From a checkpoint of a small transformer trained on Wikipedia: width 256, tied embeddings.
Each number is 200 + 30 x the weight over its row's rms, rounded and kept within 0 to 999. Layers, rows and columns count from 0. The size before them is the row's rms in percent of the matrix's.

# up: layer 2 MLP up, 1024x256, rms 0.043, rows 673-685, columns 0-127
# down: layer 2 MLP down (transposed), 1024x256, rms 0.0284, rows 673-684, columns 0-127
up673,102,208,186,186,209,217,176,197,222,263,199,194,215,212,188,178,172,233,235,229,175,167,197,206,109,183,169,215,227,235,248,233,192,219,177,160,201,199,186,203,198,172,176,240,188,172,199,189,179,192,213,169,172,195,201,180,170,188,198,222,209,193,237,180,245,269,203,186,168,172,201,185,135,231,201,233,195,223,181,165,193,155,202,226,217,182,227,158,221,214,140,247,225,168,189,186,256,221,183,194,159,233,218,286,173,165,155,224,250,211,172,166,231,164,202,232,165,236,165,239,183,203,191,185,190,170,214,214,193
down673,107,187,196,201,192,196,172,165,177,210,162,245,144,227,170,242,176,186,161,254,191,247,163,165,169,240,195,197,256,147,222,189,219,215,170,210,213,200,219,240,233,229,176,194,212,175,234,225,142,160,232,161,270,162,242,162,198,206,158,225,133,225,167,229,173,218,243,201,209,212,216,171,198,227,225,221,142,214,176,159,202,181,118,196,238,199,175,178,187,129,218,123,148,247,171,195,167,229,209,223,235,253,263,201,194,242,227,155,195,138,250,193,138,232,207,190,212,199,175,200,188,181,185,151,187,183,196,210,197
up674,101,221,189,182,157,209,159,259,190,233,200,205,147,213,235,144,221,209,169,193,180,227,167,200,165,219,203,204,164,163,172,209,193,217,205,206,212,166,168,207,231,171,164,218,219,190,223,180,239,193,226,204,196,231,207,221,220,203,227,233,178,208,182,206,209,161,224,204,257,170,187,185,185,203,181,185,129,181,234,196,127,211,192,233,213,186,218,188,259,223,208,240,184,147,206,216,179,238,210,187,233,223,189,187,242,220,154,206,203,217,174,171,208,176,190,209,188,257,210,168,283,175,184,195,226,170,223,223,230
down674,099,198,170,242,198,152,163,174,250,198,147,176,198,173,227,226,210,225,208,164,183,188,241,202,148,242,192,219,126,183,190,237,258,250,215,167,195,222,182,191,226,187,190,199,225,189,159,147,233,206,149,172,112,200,180,269,246,145,158,190,204,204,250,253,186,218,195,188,219,242,193,193,199,228,177,236,190,179,174,214,229,183,181,180,198,171,222,163,213,194,165,194,177,237,192,191,185,198,196,235,233,154,225,224,257,126,199,170,180,202,211,189,199,190,217,151,185,186,252,213,232,205,152,214,156,226,200,254,194
up675,097,217,213,228,177,191,231,184,237,245,188,150,177,173,235,137,195,191,223,189,117,211,153,211,227,213,253,228,257,242,243,164,176,173,201,154,170,191,200,209,227,186,191,183,143,189,231,204,219,234,198,219,177,201,239,196,190,145,250,172,215,223,199,222,176,194,226,181,206,176,176,132,209,164,148,252,231,169,177,193,208,224,188,197,175,199,233,193,259,188,207,199,206,192,242,191,204,199,243,227,185,203,169,259,250,160,210,203,177,209,225,222,238,199,148,124,259,182,208,128,189,187,227,222,178,190,171,172,149
down675,095,224,174,146,207,178,218,215,179,196,159,235,254,168,213,201,149,227,167,166,201,187,168,185,178,188,217,199,161,193,205,167,207,173,141,184,203,225,234,205,192,220,171,190,216,233,217,166,188,210,217,231,217,145,186,203,223,248,195,219,197,264,193,208,250,183,219,257,284,235,194,206,185,186,159,243,191,177,181,204,203,197,187,142,185,167,151,224,237,145,216,208,167,187,222,208,185,260,205,245,245,211,256,206,255,208,192,212,173,138,164,239,233,184,166,126,188,217,233,232,198,198,211,218,178,221,243,242,167
up676,094,213,197,224,222,248,207,220,214,193,251,207,183,179,214,142,223,197,205,193,163,212,204,166,172,213,254,143,191,266,231,182,214,197,199,185,233,218,236,174,216,139,275,230,220,177,225,192,202,211,208,199,188,201,196,171,178,206,259,260,220,180,179,217,219,255,249,201,137,259,200,142,240,227,223,247,201,235,173,185,210,203,194,240,231,242,254,217,214,161,158,193,227,180,152,216,201,200,200,197,180,147,155,223,184,137,198,177,192,237,179,199,209,173,185,121,182,180,196,200,177,177,189,211,206,183,177,189,160
down676,085,199,227,165,167,157,196,239,194,222,207,169,233,193,238,230,211,173,249,187,185,206,227,203,206,199,187,234,126,163,197,226,221,154,212,181,203,133,188,162,199,201,172,178,234,215,162,213,181,203,288,155,195,204,175,227,201,207,213,237,134,193,190,145,219,170,210,195,228,253,225,211,200,241,208,173,159,192,202,191,215,231,207,159,206,197,186,165,207,224,192,213,209,238,187,238,198,248,223,153,210,178,215,189,209,216,218,214,208,126,152,221,177,199,238,205,249,179,176,154,211,172,192,213,230,237,174,257,187
up677,102,167,186,186,196,206,132,224,286,215,157,222,203,222,215,169,177,175,170,213,219,201,241,185,180,198,166,207,292,165,196,190,234,174,221,215,206,188,211,225,157,221,228,195,188,201,214,159,217,185,191,174,192,177,246,192,207,157,226,250,179,222,211,161,192,227,203,166,177,246,246,196,173,203,155,175,206,238,248,201,226,211,188,104,236,184,202,243,251,222,171,223,209,200,167,221,200,214,165,183,197,156,235,191,235,223,181,212,209,191,174,195,225,193,225,241,179,204,193,136,234,177,256,211,213,256,186,253,155
down677,104,225,187,168,173,200,201,237,223,196,216,203,227,168,172,176,159,202,180,218,206,200,183,233,189,201,215,170,202,223,199,191,189,216,127,207,208,208,198,190,195,235,247,167,227,148,246,185,153,238,204,192,225,205,218,248,209,215,212,261,245,235,134,182,129,205,173,186,244,175,217,230,239,179,170,136,85,202,214,211,201,169,235,151,197,183,239,234,209,183,146,205,203,164,196,165,201,231,193,194,146,185,230,165,169,194,204,177,158,231,216,194,177,239,203,199,223,226,244,188,180,212,146,199,223,235,245,183,210
up678,099,184,181,213,143,229,222,217,184,203,194,204,207,231,215,179,238,202,215,203,189,161,224,194,264,192,221,202,199,136,225,166,191,189,200,230,219,224,207,165,179,220,232,230,182,224,176,192,254,193,179,235,149,185,212,274,219,221,218,225,183,257,177,208,181,226,239,157,206,195,234,187,212,244,242,203,233,224,197,160,145,160,208,192,185,207,180,243,201,232,198,177,219,187,201,184,150,228,162,185,235,169,178,186,180,257,197,231,218,215,231,189,202,117,140,247,155,205,220,232,153,226,177,147,176,216,207,189,189
down678,097,223,219,195,199,233,214,267,198,234,195,182,220,184,235,214,220,189,291,205,147,166,186,228,215,185,210,151,215,165,229,200,255,189,208,218,204,223,177,194,166,163,161,213,205,212,195,251,173,200,224,216,194,180,217,219,259,229,156,206,126,199,204,198,243,184,203,180,234,215,221,165,218,174,195,251,215,252,163,175,172,207,225,261,211,197,159,202,162,193,261,211,183,257,220,176,179,216,247,220,195,225,197,175,203,172,213,198,184,170,195,234,246,245,251,254,160,177,175,181,179,224,191,238,192,154,187,189,142
up679,099,197,187,181,182,171,204,192,198,210,241,173,227,222,204,158,212,209,170,209,155,184,117,140,223,198,229,172,216,189,179,156,162,172,213,178,188,170,197,157,233,222,204,218,200,188,205,155,223,211,136,215,243,233,226,180,210,234,254,210,201,170,153,270,166,196,225,172,161,193,220,229,250,252,237,208,167,172,156,188,202,187,203,200,201,174,204,220,225,180,242,214,189,179,219,179,212,192,175,208,172,236,183,215,193,208,151,222,220,202,224,247,186,141,234,180,161,228,209,164,214,200,207,163,241,133,206,247,134
down679,093,251,205,226,223,234,196,129,195,176,194,178,200,200,210,259,172,198,195,200,177,154,236,206,165,187,209,158,154,201,203,202,153,155,176,212,198,194,153,187,173,183,147,255,197,164,176,191,201,185,203,223,218,244,210,203,182,216,197,234,283,176,210,207,178,211,213,206,184,204,181,237,157,180,275,225,229,171,238,165,167,193,193,165,187,150,184,202,169,246,227,189,226,189,227,218,186,140,250,186,249,190,165,215,184,174,189,200,156,230,219,216,190,246,196,253,181,160,301,182,241,172,242,174,247,183,190,189,176
up680,090,192,208,213,191,158,192,234,199,185,226,203,240,204,171,249,246,214,164,209,207,222,175,170,213,238,232,207,212,178,230,159,257,221,203,185,203,143,234,191,222,170,170,233,185,177,209,169,182,197,237,191,215,175,270,207,184,148,189,177,178,247,234,243,174,201,247,234,218,213,199,187,186,222,184,194,203,207,168,168,139,236,194,198,154,273,181,221,208,229,211,227,184,234,146,178,187,222,144,199,146,236,151,216,188,219,191,213,197,236,222,182,214,228,179,190,196,224,269,185,203,230,208,227,165,196,205,200,205
down680,086,221,191,193,156,176,200,193,203,219,181,175,239,172,231,188,212,230,198,164,174,189,200,183,195,216,196,206,218,141,183,192,102,223,213,203,195,225,256,174,231,231,196,148,155,238,203,253,214,182,143,202,168,164,147,173,219,237,207,230,193,230,204,236,247,245,126,168,229,198,245,199,206,155,204,185,154,224,194,232,166,190,208,164,236,156,195,187,196,191,223,165,212,261,171,185,186,205,206,191,214,180,232,201,193,197,194,222,243,137,162,227,255,163,218,211,178,223,174,213,176,213,203,252,218,217,209,280,191
up681,111,243,223,171,156,183,228,197,221,244,123,172,184,215,199,215,197,253,169,204,182,196,193,198,162,198,222,178,194,187,258,251,218,223,213,177,265,255,171,197,209,176,231,238,212,171,264,228,225,220,211,182,167,206,170,241,218,136,208,189,234,229,201,119,184,214,162,214,180,206,204,178,169,175,210,234,225,248,157,184,259,214,202,192,194,136,223,171,132,177,203,216,204,186,205,113,193,189,254,205,184,204,252,237,186,179,218,181,193,228,130,182,203,191,144,218,201,203,171,178,177,242,198,173,167,166,155,220,173
down681,124,204,238,151,156,257,179,212,197,185,198,203,193,186,206,281,173,195,201,185,196,176,178,155,232,197,209,186,222,232,212,208,214,198,155,219,242,252,189,323,260,206,194,185,181,163,259,242,188,214,249,198,158,201,225,147,204,211,222,241,226,158,242,176,178,177,227,191,240,188,177,214,166,181,214,176,245,120,218,223,198,239,158,205,190,210,195,206,206,215,187,191,187,166,218,179,161,225,195,173,220,228,164,154,185,205,176,174,205,164,219,219,217,176,214,188,186,178,240,222,192,207,189,161,148,178,168,189,179
up682,104,161,189,244,171,263,199,169,229,166,238,189,138,211,191,201,227,276,199,203,148,210,211,217,184,209,241,152,192,198,138,182,202,209,202,197,210,176,240,152,239,212,178,186,158,186,248,174,223,202,207,177,184,197,247,208,165,224,195,258,122,236,188,230,154,209,206,157,218,182,207,192,183,140,198,255,203,228,211,212,188,218,158,175,245,226,190,157,256,183,155,190,200,121,206,205,180,225,192,215,224,172,258,193,222,221,150,236,179,235,219,214,207,171,173,187,149,169,235,236,184,230,151,221,191,208,205,170,199
down682,122,239,183,180,185,215,220,210,202,222,227,204,165,260,158,233,168,205,232,197,196,204,190,199,170,259,248,238,158,183,158,152,184,181,196,224,198,217,143,239,233,139,151,239,214,184,232,243,199,206,225,203,170,201,234,200,256,218,185,221,165,210,180,180,235,184,150,203,261,177,184,223,131,191,223,244,219,223,132,191,222,215,237,202,240,146,204,130,132,171,186,187,204,214,231,212,191,282,207,213,224,178,197,227,230,140,229,212,207,177,209,264,206,189,187,203,241,184,175,185,192,211,188,151,119,168,206,214,201
up683,100,221,213,194,176,245,226,218,139,203,236,200,173,184,198,199,198,203,199,258,153,175,156,174,184,211,192,114,187,155,227,187,133,178,187,233,171,187,179,136,247,169,214,200,170,164,206,234,213,203,210,171,192,258,182,209,209,182,170,265,170,237,223,183,218,211,164,216,178,212,198,223,178,170,248,182,208,180,236,193,217,207,190,220,284,226,230,232,277,213,181,158,199,140,201,217,219,191,209,199,187,195,208,204,243,226,209,146,229,237,207,200,188,222,211,186,220,204,165,198,243,160,229,255,219,213,189,238,187
down683,092,229,168,212,230,185,159,200,213,223,175,226,202,233,198,233,155,128,163,187,186,174,232,212,259,228,191,175,200,232,179,210,190,159,188,204,233,219,166,169,189,220,210,206,231,196,178,232,187,192,267,217,220,190,213,174,185,236,194,155,225,202,208,201,184,205,176,181,224,176,193,194,232,172,222,220,232,184,214,141,104,193,179,167,161,171,255,222,165,201,191,180,192,266,220,213,259,215,214,160,245,180,187,200,186,214,223,195,192,217,240,227,237,246,216,164,180,212,206,202,218,189,148,210,158,236,194,203,189
up684,100,192,194,235,157,240,246,174,252,232,184,233,191,204,196,237,206,214,154,220,209,212,164,162,182,184,209,146,137,183,168,159,241,220,188,213,163,206,187,203,225,224,173,259,200,193,238,203,227,223,221,211,139,217,229,277,160,198,209,203,195,237,187,134,166,181,182,271,157,197,221,199,96,172,202,172,247,187,189,183,183,167,193,157,234,217,192,175,222,216,200,192,151,199,234,215,187,185,214,218,162,234,201,222,198,177,243,155,174,230,147,178,203,226,197,208,176,168,206,181,188,212,189,140,193,237,111,241,227
down684,106,221,201,174,215,177,204,204,188,170,232,198,123,191,228,212,245,114,191,160,169,160,224,161,222,170,149,226,173,206,234,218,166,180,232,261,198,215,151,241,201,217,186,169,152,247,235,200,193,225,217,172,237,168,191,171,239,204,268,190,250,181,174,175,194,201,202,194,211,189,186,213,216,201,170,205,189,154,186,197,139,199,224,239,194,230,228,186,210,211,198,189,214,186,208,203,179,150,270,182,271,179,199,190,230,207,198,162,210,206,152,227,215,251,184,202,180,197,168,296,178,210,179,238,197,183,209,204,233
up685,104,306,208,148,200,225,174,246,269,173,159,217,176,226,244,250,232,191,212,244,228,180,193,215,256,229,228,173,158,161,146,167,223,198,245,194,185,168,238,207,213,158,216,227,151,159,184,199,204,150,168,217,203,194,183,196,223,213,180,217,187,190,201,198,142,209,171,166,185,219,183,116,227,259,176,243,230,165,237,212,210,241,192,223,181,188,200,172,237,232,227,174,186,204,238,216,223,228,187,268,190,198,209,221,221,210,191,129,154,203,130,165,205,197,197,168,183,211,207,183,220,232,188,185,195,265,202,244,158